python train.py --d_mlp=640 --vocab_size=4096 --activation="swiglu" --positions="rope" --qk_norm=false --init="normal" --init_std_down=0.00317 --final_lr_fraction=0.1
Each number is 128 + 32 x the weight over its row's rms, rounded and kept within 0 to 255. Layers, rows and columns count from 0. The size above them is the row's rms in percent of the matrix's.

# layer 2 MLP down (transposed), 640x160, rms 0.117, rows 615-629, columns 0-159
size [121  89 136 100  91 114  81  96  79 123 118  97  95  76 124]
[[151 152 133 121 108  81 159  86 123 143 168 104 142  87 101 126 173 144 146 188 102 194 152 119 104 121 135 124 116  76 146  89 118  90 176 163  91 165 171 193 141 108 171 177 111 164 160 145 134  85 100 176 116 159 137 101  99 183 131 100 123 103 119 148 137 165 115 103 104 160  55 144 166  72  50 109  57  89  61  99 129  94 167 178 123 173 141 112 132 129 145 128 131  65 106 106 138 142 152 186 108 120 163 173 156 127 193 119 136 124 117 108 130 104 115 145 191  96 126 150 121 187  99 135 129 104 112 130 141 183 126 128 175 134 139  96 143 120 118 133 142 170 132 155 134 153  73 142 105 209 125  96  95  86 169  97 109 108 142  84]
 [133 177 126 149 126 136 103  91 135 137 115 144 188 172 103  96 141 145  78 137 154 116 124  78 135 125 134 125 171 136 138 121 155 165 121 129  94 131 136 115  54 174  78 115 141 104 161 148 102 171 122 119 132  86 176 100 136 112 126 125  69 117 126 109 152  93 121  88  95 140 157 104  61 155 127 150 162 105 161  97 148 171 121 105  75 108 102 121 153 129 132  95 167 118 116 155  99 187 128 200 135 160 191 151 143 147 144  61 156 167 170  81 125  97 151 161 159 133 100 183 137 145  85 138  73 100  62 108 183 100 101 165 134 120 166  81 165 142 112  99 123 195  78 142 145 178 188  82 139 200  95 161 107 184  92 146 141 123 177 121]
 [ 92 150  47  92 133 178 155 112 176 118 153 160 116 121 115 155 141  99 133  69 148 135 134 102  99 158 174 136  70 139 144 135 166 115 118 148 102 128 117 146 151 135  93 174 133 140 104 171 131  95 147  66 164 150 127  73 148 139 140 118  93 134 153 170 182 122 121  77 174 196 164 108 110 169 120 117  77 144 140 102 110 118 153 107  93 157 122 124 142 122  95 150  96 160 125  72 107 111 100  98 157 141 169 111 130 221 132 101 145  78 107  55 167 142 159  94 156 144 112  71  46 117 114 110 199 111  71 137  93 120 153 127  95 128 154 100 108  76 166 122 112 175 129  40  95 129  66 148 141 150 137 105 142 116 162 140  85 141 131 110]
 [173 139 115  91  70 117 104 128 191 115  82  89  96 125 153 166  66 148 151 131 114 109  91 163 123 127 172 124  87  98 162  91  83 132 160 158 129 131 108 123 119  96 121 141 104 103  61  54 152 139 104 133 149  99 101 117 155 132 105 103 183 207 122 156 139 109 147 100 180  90 149 128 140 156 116  94 161 106 118 171 221 110 117  77 123  95 129 197 151 122 181 107 133 182  92 166 144  81 147 116 127 155 133  94 160 117 100  92 119 137 161 105  80  67 121 147 129 157 119 142  83  60 138 112 118 157 136 141 177 128 152 152 109 124 167  52 166 151 136 141 121 119 125 119  46 100 148 173  77 118  71 109 133 160 143 123 114  99 134 104]
 [ 88  74  91 103  97 175  97 154 108 126 198 116 109 180 120 117 130 108 122  93 112 114 115 141 175  84  69 171 145 118 145 101 159 131 185 112 134 145 149 107 161 178  79 149 126  67 150 157 124 100 116 140 100  92 133 185 115  67 139 150 166 113 103 129 120 154 128 115 109 113 161 116 174 153 145 200  80 148 154  86  83 111 148 169  87 118 160 115 124 191 112 109  58 174 131  81 111 147 151  78  94 119 126 134 114 155  89 183 153 134 146 138  99 143 132 112 107 125 132 167 149 125  98 105  74 136 109 173 127  77  83 157 146 125  80 139 194 138 121 120 125 115  74 122  81 110 165 124  81 106 134  88 204 170 158 114  99 168 123  54]
 [106 130  91  81 137 151 183 130 112  98 153 152  72 208 192 159 141 111 131  98 156 126 150 109 160 147 133  93 177 109 158 122 156  99 141 133 142  89 123 147 121 139 172 123 155 131 139 139 151  91 138  87 201  82 175 110 131 192 173 170 116 118 139 152 115  76 118 133 134  97 136 186 110  69 158 133 105 128 112 152  97 140  88 120 149 115 154 141  88 142 191 125 110 155 117 142 135 178  91 171 118 157 147 131 157 141 121 123 140 118  80 156 133 132 114 174 122 117 123 187 140 126  82 143  54 108  86 104 113  99  87 145 151  95 100 193 119 118 158 164 166 169 159 230 154 122 191 143 122 100 155  39 105 139 172 100 106 158  89 120]
 [ 47  93  99 131 140  66  87 110 154 110 126 125 119 147 170 125 107 104 140 120 164 183 108 157 133 158 155 117 113  70  92 113 180 107 155 100  99 166 119 135 111  97 106 100 144 150 129 107 142 190 158 168 185 182 124 119 151 137 105 140 200 158  85 112 128 155  79 112 112 145 129  87 174 110 163 150 151 166 132 118  80 117 168 133 137 162 127  93 117 154 158 119 160 145 144 155  89 109 143 158 138 133 122  50 157 137 155 105 161 102 186 172 116 119 141 133 171 136 140 124 160 109  94 109  92  71 177 255 131 147 170  98 130 173 118 144 141 110 110 137 113 123 118 124 118  99 168 124  96 203 136 127  99 172 118 140 101  89 104  91]
 [148 107 160  88 129 128 150 161  83 191 156 144 175 106  98 134 126  82 124 121 149  85 166  31 125 136 137 146  70 120 175 134 114 101 130 158  97 109  85 203  91 114 174 160  99 122 112 131 142 102 124 108 141 112 177  59  83 161 100 164 115 130  74 103 114 157 147 105 100 123 141 100 103 143 170 141 120 116 106 221 138 152 178 113  84 123  88 142 119 112 147  91 122 136  90 132 148 165  73 155 101 152 107 128 141  90 114 153 124  86  59 152 145 201 104 129 118 131 121 204 148 131 243 132 133 113 110 125 115 102 105  75 144 133 131 157 111 122 147 147 120 116 127 150 149  95 125 113 107 163 144 127 130 137 124 200 183 165  82 134]
 [140 213 153 132 140 108 103 172 124 130  64 158 130  77 157 158  99 135 158 133 171 178 158 105 151 151 162 161 129 169 124 161 160  50 113 172 127 113 192 195 195  67 130 136 173 127 146 151 137 133 148  65  97 123 100 149 119 135 173  94 126 126 142 124 187 123 188 138 169 104 145 103  88 102  70  62  58 144  93  99 157  73 154 168 108 104 112  85 141 152  82 173 143 118  98 169 127 101 147  62 115 118  66 124 141 140 133 128 131 160 131  71 135 171 117 147  98 161  93 160 131 102 106 105  88 136 171 121 100 100  85 145 135 124 134  74 125 121 106 174 106 151 109 122  96 131  89 122 105 105 142 142  78  97 138 134 144 106 105 135]
 [131  91 108 116 166 152  97 106 135 143 154 157  83  75 160 134 155  88 117 129 121  84 167 126 117  64 148  96 130 127 100 111  75 106 177  79 112 176 153 170 142 100  76  44 141 144  81 120 116 128  98 145  99 160 117 201 162 110 162 134 125 149 119 140  95  94 119 103 110  84 117 102 102 127 130  97 115 105 122  52 165 170 142 133  84  82  91 129 117 171 143 162 101 132 165  84 109 103 138  75  74  88 126 108  80 147 106  76 155 169 158 175 196 192 170 110 134 120 123 172 134  87 171 114 141 143 137 154 176  82 106  84  99  59  80 115 117 144 113  78 137 105  83  78 178 102 121 134 106 141 133 130 112 117  80 136 107 157 127 136]
 [160  99 110 117 170 184 122 153  64 151 166 125 133 135 149 149 166 183 104  92 163 102  82 111 150  92  98 152 135 123 129  87 150 111 168 122 178 227 122  83 114  65 162  91 130 142 109 172 152 144 119 175 112  69  96 114  35 102 127 166 194  82  63 148 124  36  49 142 127 114 145 116 177 148 150 145 130 134 109 139 134  85 119 146 145 158 129 155 149 106 102  84 146 106 111 105 102 180 108 107 172  92  96 125 154 174  83 133 126 146  96 151 114 124 138 118 140 138 124 151 153 131  88  87 119 128 128  83 145  72 157 110 160  83 143  93 171 159 140 144 123 132 114  83 100 147 136  68 143 106 157 105 176 144 121 126 166 151 125 118]
 [163 119 107 155 164 129 162  41 181 152 127  98 148 141 153  96  77 110 156 142 116 152 125 100 142 101 109  57 115 127  89  93  86 121 167 209 125 166 111 119 152 101 173 118 119  74  62  89 135 155  98 106 160 165 109 148 196 166 159 121 163 148 118 160 125 132  98  26 130 140  99 115 102 126 103 147 102  88  92 175 167 112  98 115 150 146 126 103 100  79 125 145 158 147 119 139 206 157 144  79 168 131 156 183  94 141  90 108 118 107  58 168 142 124 123 170 102  80 147 131 119 134 141 166 188 135 155 112  98  44  90  98 151 173 118 157  95 125 125 142  98 164 127 143 140 117 113 115 122 108 144 159 166 106 138 167 103 125  96 122]
 [167 141 116  72  88 120 128 116 162 132 130 109 123 148 125 166 109 135 104 123 125 146 185  92  53 140 171 126 123 123 188  91 193  78 144 145 114  82  95 115 111 145 119 132 146 132 101  90 135 143 156 144 111 140 189 112 130 133 136 113  75 114  66 152  91 165  74 150 125  92 107 172 130 182 172 120 128 163 119 143 187 170  98 150 188 133 138  79 121  99 187 142  99 131 117  65 143  61 198 100 123 160 101 125 125 146 189 159 126 160 149 126  99  98 116 100 154 125  98 187 152 175 123  81 153 109 119 131 171 161 108  64 153 143 162  81  79 166  96 119  90 150  85 115 121 137 158 138  99 167 170  72 122 156 105 151 187 160 148 154]
 [175 128 132 165 188 141 155 172 110 101 110 180 114  65 173 140 164 139 145 128 162 134 157 200 137  85 129 111 115 121  94 150  54 159 113 151 159 150 102 114  98 135 132 172 168  82 120 112 118 130 134 115 115 227 144 147 144 112 139 110  99 132 169 151 107 105  60 113 125  52  89  93 159 110 145 141 130  71 122 114 146 173 151 198  96 107 157  96 124  84 142 145 158 136 125 133 138  79 125 123 100 117 149  96  52 205 176  54 178 169 131 131 124 151 107 119 176 143  56 131  97  91 168  72 139 113 113 118 132 114 133 126  84  70 124 115 120 128 122 125 127 127 170 142 138  98 107 117 138 132  64 149  81 141 144 154 104 119  92 147]
 [134 184 107 151 138 108  97 114 139 116 148 115 138 153 117 152 111 133 112 134 146  81 118 112 105 122  84  90  88  93 107 164 119 132 117 137 171 157  96 126 211 175  76  96 106 113 107 110 123 120 141 116 142 101 109 150 129 138 194 107 108  79  83 138 122 161 117 139 174  81 109  77 149 182 105  94 109  93 118 120 148 135 115  96 112 156  87  93 167 110 144  98 134 135 133 133 126 124 115  68  79 134 116  74 130 116 149 135 189 191 157 139 117 146 146 136 168  84 140 196  90 141 169  78 177  68  57 102 149 188 191 132 134 157 111 107  50 159 170  89  78 107 175 118  49 159  69 127 101 163 118 155 136 112  86 124  85 147 158 118]]
# layer 2 MLP gate, 640x160, rms 0.139, rows 616-629, columns 0-159
size [104  84 101  97 118 105 108 106 123  91 112  95 102  94]
[[109 171  97 155 137 121  78  78  95 134 143  97 176 187 125 113 183 167  79 144 148 111 111  73 146 134 140 123 159 139 135  80 158 153 150 136 102 120 137  97  49 171 110 118 132 100 156 149 100 167 130 133 138  87 185 104 118 104 123 122  75 118 116 119 129  92 117  64 101 152 168  92  74 148 131 149 171 121 122 118 142 198 111 136  70 137 114 131 148 130 135 100 148 115 124 189 112 210 128 184 129 164 201 154 144 141 125  87 133 167 160  78 111 128 115 157 146 138 113 189 103 157 108 141  94 109  50  98 190 112 100 154 131 146 192  88 166 147 130 127 136 207  98 129 143 164 186  88 143 175 112 151 133 143 105 145 151 109 152 165]
 [144 123 104 142 137 115 115 127  84 170 112 109 113 148 107 123 124 122 103 136  85  92  76 160 139 147 151 133 185  34  86  82 109 108  95 104 108 131 147 137 141  92 156 123 129 134 110 126 100 143 123 152 153 137 171 139 160 100 182 193  94  93 133 132 128 139 124 184 105 165 147 153 114 151 118 150 160 161 204  72 202 162 157  86 134  74 146 145 171  77 162 123 150 180 141 100 201  86 207 137 154 131  84 160 103 204 104 149 143 158 142 137 113 166  87 115 145 123  92 102 153 109 197 191 164  92 110  93 103 128 138 132 142 120 134 118 118  95  88  94 144  90 118 118  57 128 156 121 149 151  98 152 129 141 175 163 168  74 109 138]
 [128 173  86 119 102 122 174 127  81 109  38  93 129  92  72 138 122 134 132 102 132  92 106  97 135 172 160 129 163  75  78  86 102 151 162 155  94 116 134 126 140  97  33 163 103 138 134 101 162 116 138 141 137 146 171 144 133  36 166 122 117 110 141 112 146 136 152 187 124 117  94 108  90 157 124 167 126 143 153 116 168 140 131  83 166 122 185 164 219 122 122 129 170 165 181 156 106 121 167 145 102 151  99 162  86 164 149 128 135  81 172 144 153  60  75 110 128  83  86 120 102 102  72 135  97  77 137  86 117 127 121 106 101 121 173 161  94 139 125 122 108 126 112 153 103 202 131 151 151 103 119 154 132 106 108  66 114 108 138  96]
 [165 162 168 109 153  93 154 123 182 175  59 144 168 117 138 134  96 171 159 158 126 136  91 172  99 208 147 112 127  96  88 141 123 125 101 127  89 116  89 133 125 110 183 114 124 142 123 124 156 151  95  67 173 180 158  76 134 135 108 111  81 120 155 118 128 120 142 121 154 176 130 113 102 121 113  72 141 120 151 125 187 153 109 110 170 119 115 170 108  69 129 183 187  73 160 148 138 140 114 189 119 148  95 139 126  96 140 103 109 112 126 101 125  95 120 129 162 143 108  76  76 126 151 158 195  98 140  97 178  97 170  99 105 113 178 139  68 150 129 142 124 158 147 137 161 147 100 105 192 130 137 196  61  99 104 132 212  75 141 150]
 [138 118  97 113 178 130 152 104 137 105 117 165 145 116 119 133  82 142 144 130 170 120  94 136 183 147 105  86 147  86 108 123 132  82  81 165 148  97 142  91 150 165 143 134 145  88 116 114 137 109 133 105 178 148 109 142 179 161 102 113 117 161 149 150 151  68 110  93  94 172 105 170  62 125 112 105 145 139 140  95 125 205  96 141 182 164 164 169 144 101 181  95 175 113 145 154 159 199 127 137 118 111 110 124  81 117  62 152 149 204  91  71 172 137 104 144 213  30  80 143  96 108 191 112 126  96  99 106 106 109  97 111 105 154  72 168 167 132 145 138 142 150 162 151 155  77 147 118 113 110 134  96 119  95 162 130  85 141 109 130]
 [ 89 126 133 125 145  63  86 125 112 118  89 105 127 120 169 120 144  64 130 114 105 174 101 136 116 180 138 108  87  97 139  85 137 119 170 164 106 118 120 127 134  88 122 147 127 149 135 116 154 216 193 113 159 174 129 129 128 107  99 110 172 118 112 122 147 165  86 115 140 164 148  75 159 119 161 159 155 170 150 143 151 132 156 138 119 134 145 108 107 143 149  99 121 164 154 148 104 126 105 135 201 146 146  86 137 127 181 108 152  71 195 158 106 127 122 131 158 121  95 120 143  84 121  80  89  76 184 211 106 138 178  93 103 202 107 165 165 128  78 108 107 103  95 146 149 147 154 120  90 214 119  38  85 168 120 142 129 134  70 106]
 [136 131 120 161 149 122 116 106 174  71  96  94  66 157 144 149 120 171 145 137  78 161 119 203 110 156 101 120 156 100 102 141 166 121 168 108 159 141 162  63 171 141  86 126 175 128  83 130 138 143 105 159 111 130  77 180 174  92 149  88 158 144 195 187 135 126 104 126 155 141 112 174 151 127 105 131 149 144 130  76 144 109  88 109 178 121 168 124 151 119 137 137 165 121 138 132 134 116 189 128 180  92 180 144 113 147 124  84 126 142 189  80 143  68 180 127 125 138 108  54  81 133  34 112 140 147 148 142 118 139 156 186  93 108 122 114 163 119 113 120 131 125 132 108  81 135 111 134 152  90  99  98 146 112 101  62  38 101 168 125]
 [ 87 174 161 139 104 159  69 137 132 108 101 174 131 143 107 142 139 175 117 122 123 154 194 102 122 158 114 149 123 140 173  98 175 147 125 168 145  71 171 121 152  84 102 121  92 141 174 149 183 143 133  60 116  88 143 139  54 120 171 147  65 130 153 108 192 203 158 172 136 141 132 137 142 125  88 114  83 139 146 115 149  80 180 109 144 104 154  93 132 108  78 151 115 118 182 107 123  49 133  60 139 163  80 116 130 120 149 132 142  71 168  99 136 152  86 151  29 148 125 122 102 119 102 182 105  99 152 130 124 180  80 135 158 185 116 111 131  88 126 146  95 139 119 167 141 110 112 124  77 132 147 121  81 129 146 101 142 113 156 152]
 [131  91 103 129 107  77  76 116 166 140 128 112 126 102 109 137 126 125 117 197 146  95 183 145 129  62  56 126 152 165 118 150 126 117 178 145 136 108 106  87  66 142 138  82 107  42 164 158 168 132 106 104 133 142 112 132 187 125 101 104  77 144 149 181  94  91  88  84 144  94  97 153  91 124 186 118 122  71  92  45 142 139 104 161 114 151 133 134  97 137 184 128 139 101 144 143 173 134 109 103 139 130 129 172 104 117 101 111 139 216  81 145 167 179 124  89 172  87 135 120  66 112 150 132 125 116 103 128 113  88  83 147  68 116  83 105 112 155 144 172 131 166 145 140 164 147 162 127 144 101 132  79 152  79 168  88 102 101 115 120]
 [131 132 121 124 181 140 142 155 114 138 119  86 122 119 134 128 148 143 109 185 142 105 137 126 147 121 131 131 143 104 116 119 112 113 158 179 137 128 126  95 117 137 158  68 188  38 129 145 185 154  80  93 152 154  74 176 167 115  99 143 141 132  89 183 106  67  79 116 114 111 105 114 122  88 155 101 101  91 164 108 138 171 119 136 143 168 185 135  98 147 114 157  96 110  87 126 208 161 145 109 116  86 146 121 171  93  61 136 136 133  96 178 111 192 149 138 183  96  51 129 105 110 148 124 121 133 103 138  66  94 145 161 129 103 119 101 128 152 119  66 103 133 149 115 127  98 192 121 188 126 177  81 133  69  99 153 206  89  82 110]
 [ 76 183 147  76 120  95 140 105  71 157 150 120 139 138 112 126  84 139 133 107 115  80 135 185 171 149 100 121 136  76  73 162  92 128 137 182 115  85 110  75 111 132  92 142 136 133 125 126 152  88  88  60 216 128 124 110 104 132  77 128 114 100 131 109  96 123 103 153 132 207 132 137 113 159 118 158 166 147 105  94 183 123 128 142 143 167 147 170 119 107 134  75 160 154 186 103 169 139 104 110  96 119  66 164  68 147  71 117 186  80 157  81 135  86 141 114 171 118  99 144 133 132  86 165 127 105 104 132 151  96 176 151 133 189 189 137 119 141 134 165 105 204 180 199 109 130 110 140 127 135 127 118 130 104 128 153 144 163  99 145]
 [174 147 112  59 113 130 134 110 153 133 110 108 114 143 123 159  75 143 111 116 127 150 165 101 107 162 164 138 144 114 168  81 191  80 162 159 103  74  89 111  98 146 132 134 138 126 115 102 152 110 165 115 115 137 177 119 126 123 126 125  64 117  81 143  92 158  77 161 113  98 108 190 113 150 140 120 109 162 128 127 201 176 114 141 171 123 125  82 141  75 193 153  68 127 107  71 159  62 181 101 138 167 104 142 124 140 179 177 125 142 168 133 123  96 108 104 131 137 107 182 136 180 128 101 141 106 128 125 170 172 115  64 132 171 163  78  77 185  89 128  94 150 112 125 107 119 176 139 108 190 179  69 142 139 107 148 171 174 160 153]
 [124 153 145  87 114 162 106 102 147 141  85 115 142 168  55  91  94 163 165 117 142 108 119  81  91 211 125 175 143 127 137 122 168  90 141 155 114  99 174 165 193 143  90 139  97 136 140 107 126 158 125  91 115  37 107 113  94 153 114 123 109 133  96 105 192 151 117 129  66 202 128 178 149 146 100  94  77 177 201 151 162  91 118  85 162 113 140 109  80 164  90 168 109 119 112 183 124 149 123 112 205 150 112 148 143  67  97 155 121  95 106 127 104  88 134 144 107 126 131 104 141 178 129 156  98 131 163 162 142 158 138 107 102 171 110 125 136 108 134 160  51 117  68 139 114  87 149 116 113 139 176 110 146 121 115 162 111 138 181 158]
 [172  97 121 127 120 147 164 120  85 119 128 107  99 200 127 121 164 111 114 211 134 100 132 123 140 168  99 152 216 144 157 120 101 138 133 211 110 140  76 126 135  90 166  97 144  74 145 143 149 142  99  96 137 184 161 169 179 131 168 148 130 110 159 201 129 174  88 153 141 104  91 132 110 133 151 196 110  91 194 113 153 153  80  97 154 102 163 113 143  94 165 113 123  86 111 123 141 135 143 162 135 137 103 156 139  95 108 109 141 176 102 120 150 171 123 129 183 145 111  96 115  85 148  81 143 103 107 159  79  75 101 154  89 128 125 108 154  89  65 141 129 178 145  90 136 100 139  99 133 115 121 130 194  97 194 135 191 153 123 178]]
# layer 2 MLP up, 640x160, rms 0.151, rows 616-629, columns 0-159
size [ 99 126 103  88 118  93 112  92 116 114  95  95  90 118]
[[168 103  84 126 156 119 187 144 105 110 143 127  83  83 122 166 184 119 137 122 117 112 113 174 180 102  74 126  89 102  61 104  88  82 123 159 116 115 122  50 146 132 181 134 142  90 115 109 139  76 103 158 135 170  87 115 170 109 117 137 129 158 150 162  73  53 147 148 127 152 122 112 121 128 148 135 139 176  88  77 141 124 122 156 183 132 154 185 142 121 116 145 172 156  71 132 179 121 128  91 145 123  84 132 103 135  92 136 108  99  86 120 171 103  96 106 178 120 122 129 109 129 101 123 158 109 135  96 129  95 166 138  95 143 135 165  54  99 169 162 112 143 213 156 147  91 142 149 150  69 114  81 158  88 195 154  96  91  83 175]
 [109 149  60  92 139 177 173 112 163 147 133 161 130 127 126 165 124 102 138  69 138 153 118 108 128 165 160 147  64 154 152 129 163 123 140 132 101 144 132 134 150 134  99 183 128 134 138 179 129  99 151  70 152 145 124  73 144 151 123 128 115 130 152 159 169 130 125 104 163 196 177  88 104 143 119 125  62 138 142 132 118 123 169 126 103 156 119 113 140 113  94 161 102 184 111  77 116  99  97  88 132 126 174  98 130 197 137  87 144  82 118  80 156 126 166 105 150 156 119  55  39 106 104  95 217 126  59 118  99 118 127 131  79 150 149 105  99  63 180 125 105 160 135  55  90 133  81 130 119 183 151 114 146 123 198 134 103 141 132 132]
 [190  40 153 106 122 133 127  96 183 129 133  88 122 135 209 127  59 140 122 126 120 143 104 134 136  76 128 124 124 120 185 123 103 132 132 107 113 127  53 131 110  63 126 143 123 102 107 111 159 112 180 174 129 127 114  90 166 144  95  84 196 119 146 182 156 108 144  86 161 130 140 125 170  99 114  86 153  69  86 128 171 125 126 165  88 112  89 144 142 158 176 117 120 160 115 101 164  92 147 156  65 140 150  95 135 144 117 121 160 128 107  90 108 162 162 134 133 109  96 180 104  76 180 159 163 160 106 166  93 143 125 192 130 147 113  88 162 214 133 125  86 124 126 103  42 139 109 112  83 132 152  70 118 157 155 137 114 128 118 138]
 [128 136 169 120 119 133 109 121 154 102 135 191 120 124 125 144 166 166 149  77 119 126  90 170 120 131 113 147  76 144 124 117 175 171 115 153 130 131 147 171 144 143 140 123  94 181 133 120 166 148 115  69 193 107 164 128  77 150 132 123 135 125 147  51 102 139 109 201 153 132 171 150 194 138  89 141 124 108 139 125 135 133 120 167  94 121 109 172 114 129  93 128 167 121 123  62 120 103 135 120  90 216  27 165 132 114 124 162  97  99 230 114 118 135 128 134  90 136 154 105 113 124 144 153 151  93 137 108 220 106 149 112 187 163 102 167 145 180 133 133 157  63  53 160 119 153 134 137 154  96 134 163  87 170 151 113 124 104 121 135]
 [137 155  71 116 109 138 189 152  91 140 181 117  88 189 177 163 157 141 178 134 173 156 120 100 162 151 157 158 154 111 148  87 149  92 124 120 104 124 136 152  99 159 171 136 140 122 111 115 155 140 117 125 174  85 152 136 114 172 213 208 103 118 114 127 135 167 130 176  97  49 115 128 146  90 128 145  83 158 143 144 116 109  83 101 156  80 137  86  72 126 160 115  93 155 134 127 115 117 156 173 126 120 179 130 162 177 117 129 137  79 102 150 146 124 109 157  64 185 153 186 141 122 138  99 135 102  59 120 114  86 112  92 136  58 140 140  88  79 167 140 161 143 124 220 106 148 178 141  97 118 157 124 129 102 119 119 144 153  70 120]
 [157 202 164 107 134 142 117 126 120 112 111 125 146 137  83 154 141 117  99 133  77  92 158 116 126 138 102 109 146 192 146 122 107 119 106 187 175  74 105 118 154 138 141 151 137 108 224 181 159 128 123  45 112  90 119 152 102  96 161  83 109 112 181 135 164 120 162 179 126 126  99 165 105 145  53 110  92 128 125 122 147 137 140 129 142  54 151 161 140  93 126 145  83 164 112  89 165 169 128 128 148 134 136 181  81 108 124 138 144 157 148  81 118 111 132 130 110  81 111 141 122 143 119 154 139 129  75   0 127 119  64  91 105 120 156 119 170 120 132 125 120 148 128 124 164 153  88 121 138  93 130  81 165 102 100  95 113 200 152 117]
 [173 129 113 152 148 146  94 107 178  94  74  92  82  77 132 120 105 145 169 122  45 163 135 156  87 139  71 140 122 133 102 181 118 143 165  99 117 183 155  85 141 180  91 111 168 114  85  99 112 158 122 152 103 126 128 128 147  90 106  52 163 155 125 235 108 163 102  85 159 135 119 136 129 139 108 149 171 187 114 106 152 114 137 115 157 147 165 123 126  73 127 124 110 171 124 165 131 122 124 105 150 128 200 136 150 124 114  99 122 173 138  80 136  95 187 130 117 109 136 106  63 160  87 131 119 159 111 105 135  94 152 172  89 110 105 133 160 153  86 141 142 128 157 108  95 158 122 149  93  71 103  86 153 132  65 146  44  88 159 139]
 [113  25 101 135 151 149 133  79  88 129 204 110 120 149 122 103 158 111 125 120  77  85 117 159 120 108 113  89  98 116 140 132  92 178  99 114 168 155  56  95  27 152 111 146 117 148  85 100 117 109 123 161 164 136 146 103 126 141  99 139 127 128 134 139  97 121  73 138  83 150  97 146 150 168 177 201 175  70 177 142 109 179  92 105 142 123 146 116  75  89 149  88 166  92 158  70 136 160  91 197 149 132 181 148  91 127 144 142 133 103 123 179 121 100 141  85 145  95 141  67 101 139 160 110 172 138 128 128 111 160 178 131  73  98 133 175 162 157 115 114 134 109 121  97 132 132 165 115 149 153  98 107 154 144  98 167 154 115 151 156]
 [122  44 109 114 157 178 160 153 119 208 136  88  99 112 139 141 100 138 139 152  91  99 129 124  79 117 139 137 154  89 150  95 132 130 120  85 113 151 145 148 154 119  61  83 122 167  91  80  36  87 136 148 166 123 158 158 156 117 147 109 154 110 113 150 143  84 139 138 157 118 189 127 109 146 134 154 138 127 165 119 140 112 117  92 157  56  82  40 115 103 169 111  51 157 165 124 131 104  96 160 140 130 142 101 124 163  95  98 121 120  58 167 129 144 156 142 113 113 159 113 112 145 203 124 103 156 163 123  88 155  88  90 154  94  98  95 106  89 141 177  57  48 122 102 140 144 118 156 136 166 120 162  98  92 140 118 113 143 158 102]
 [145 130 116 113 155 181 138 176  87 109 178 127 106 149 153 161 153 169 120  82 154 122  70 113 142  77 149 164 102  98 117  95 141 102 177 128 171 227 142 104 104  32 182 106 102 146 122 151 152 122 138 163 138  77 100  95  67  96 129 156 201 119  86 135 110  86  51 180 118 110 129 116 133 180 124 143 174 111  90 131  90  57 139 137 134 140 104 131 132 123 101  71 149  96 148  90 118 175 118 115 160  96  95 105 169 169 139 132 121 142 122 125 148 123 129 119 120 128 143 178 172 106 116  63 108 111 155  65 169  97 154  78 153 101 168  91 169 165 100 134 127 115 125  97 126 162 145  60 131 120 118 137 138 126 130 117 113 170 170 100]
 [130 105 128 115 139 128  96 147 178 124 114  97 147 177 142 165 103 119 147 150 111 103  95 117 111  89 116 132 156 115 132 114  93 135 189 134 120 124 121 120  76  92 137 215 116 127 143  98 120 133  55 132 109 190 134 122 161 121 134 139 132 130 104 114  91 119  87  97 174 124  76  89  80 134 158  49 112  81  79 135  91 111  89 114 129 152  85 120 103 127 137 134 120 130  89 197 143 172 124  71  82 123 112 123 108 106  73  88  99 172  40 193 149 110 117 153 150 118 161 108  94 119 153  67 158 144 149 119 118  99  77 135 119 155 129  86  74 127 133 118  62 161 140  65 107 155 130 126 151  95 187  47 132  72 143 123 108  62 140 147]
 [151 102 159  93 142 100 163 151 148 103 149 136 108 156 145 176 171 161 150 115 132 100 154 140 198  73 118 145 142  94 128 166 136  98 145 125  70  77 134  87 116 106 135 124 176  86 125 145 161 111  98 182 157 194 161  81 186  54 129 118 181 109 143 156  65 127 101 110 111 128  76 146 115 120 158 111 107 151 133  91 176 180 142 143 164 106 176 136 173 103 133 124 143 162 130  85 201 153 151 144 157  76 149 119 114 129 140 112 189 153 188  94 207 151 126 110 164  99  66 160 132 115 102 106 114  94 132 150 108  55 126 152 116  82 148 115 105 148 133 132  88 158 142 131 153  92 150  78 155 166 143  90 148  92  89 106 168 136  84 161]
 [ 99  97 105  75 103 106 106  56 126 170 179 103 135 173 116  83 114  84 101 135  89 110 105  87 127 138 111 150 147 145 166  97 151  66 125 102  84 100 107 146 117  83 132  91 102 152 129 126 155 108 129 137 150  72 100 107 142 159 114 131 176 144  81 127 135 146 241  97 133 200 197 174 107 154 107 128 147 155  91 138 138 107  73  93 149 157  93 148 123 146 131  99 113 125  98 115 165 161 108 138 175 118  93 187 219 107 117 202  98 104 121 130 133 138 145 163  91  87 164 146 147 159 155 150 143 135 158 112 123 144 128 126 204 167 124 124 153 156 131 136 156 161  90 119  77 154 149 173 102 113 156  78 144 118 106  81 166 151 130  79]
 [124 182 101 174 136 125 124 139 120 107 116 133 108 154 100 162  89 118 110 161 144  61 136 118 107 140  60 113  85  92 122 173 170 134 105 113 175 134  95 125 182 146  87 118 142 127 111 102 110 129 126 101 141 104 143 157 110 137 210 113 100  51 101 131 115 182 118 146 178  86  95  64 151 149 103  94 111  71 126 137 161 152  94 117 118 151 113  92 181 110 168 122 131 144 139 125 139 125 151  59  85 134 145  94 108 111 148 163 165 177 170 129 149 149 142 134 144 109 118 186  99 150 157  68 172  52  90 100 124 169 154 131 104 165  99  93  60 145 159 132  30 129 164 133  51 170  85 120 116 127 124 155 139 130 110 143 117 159 185 132]]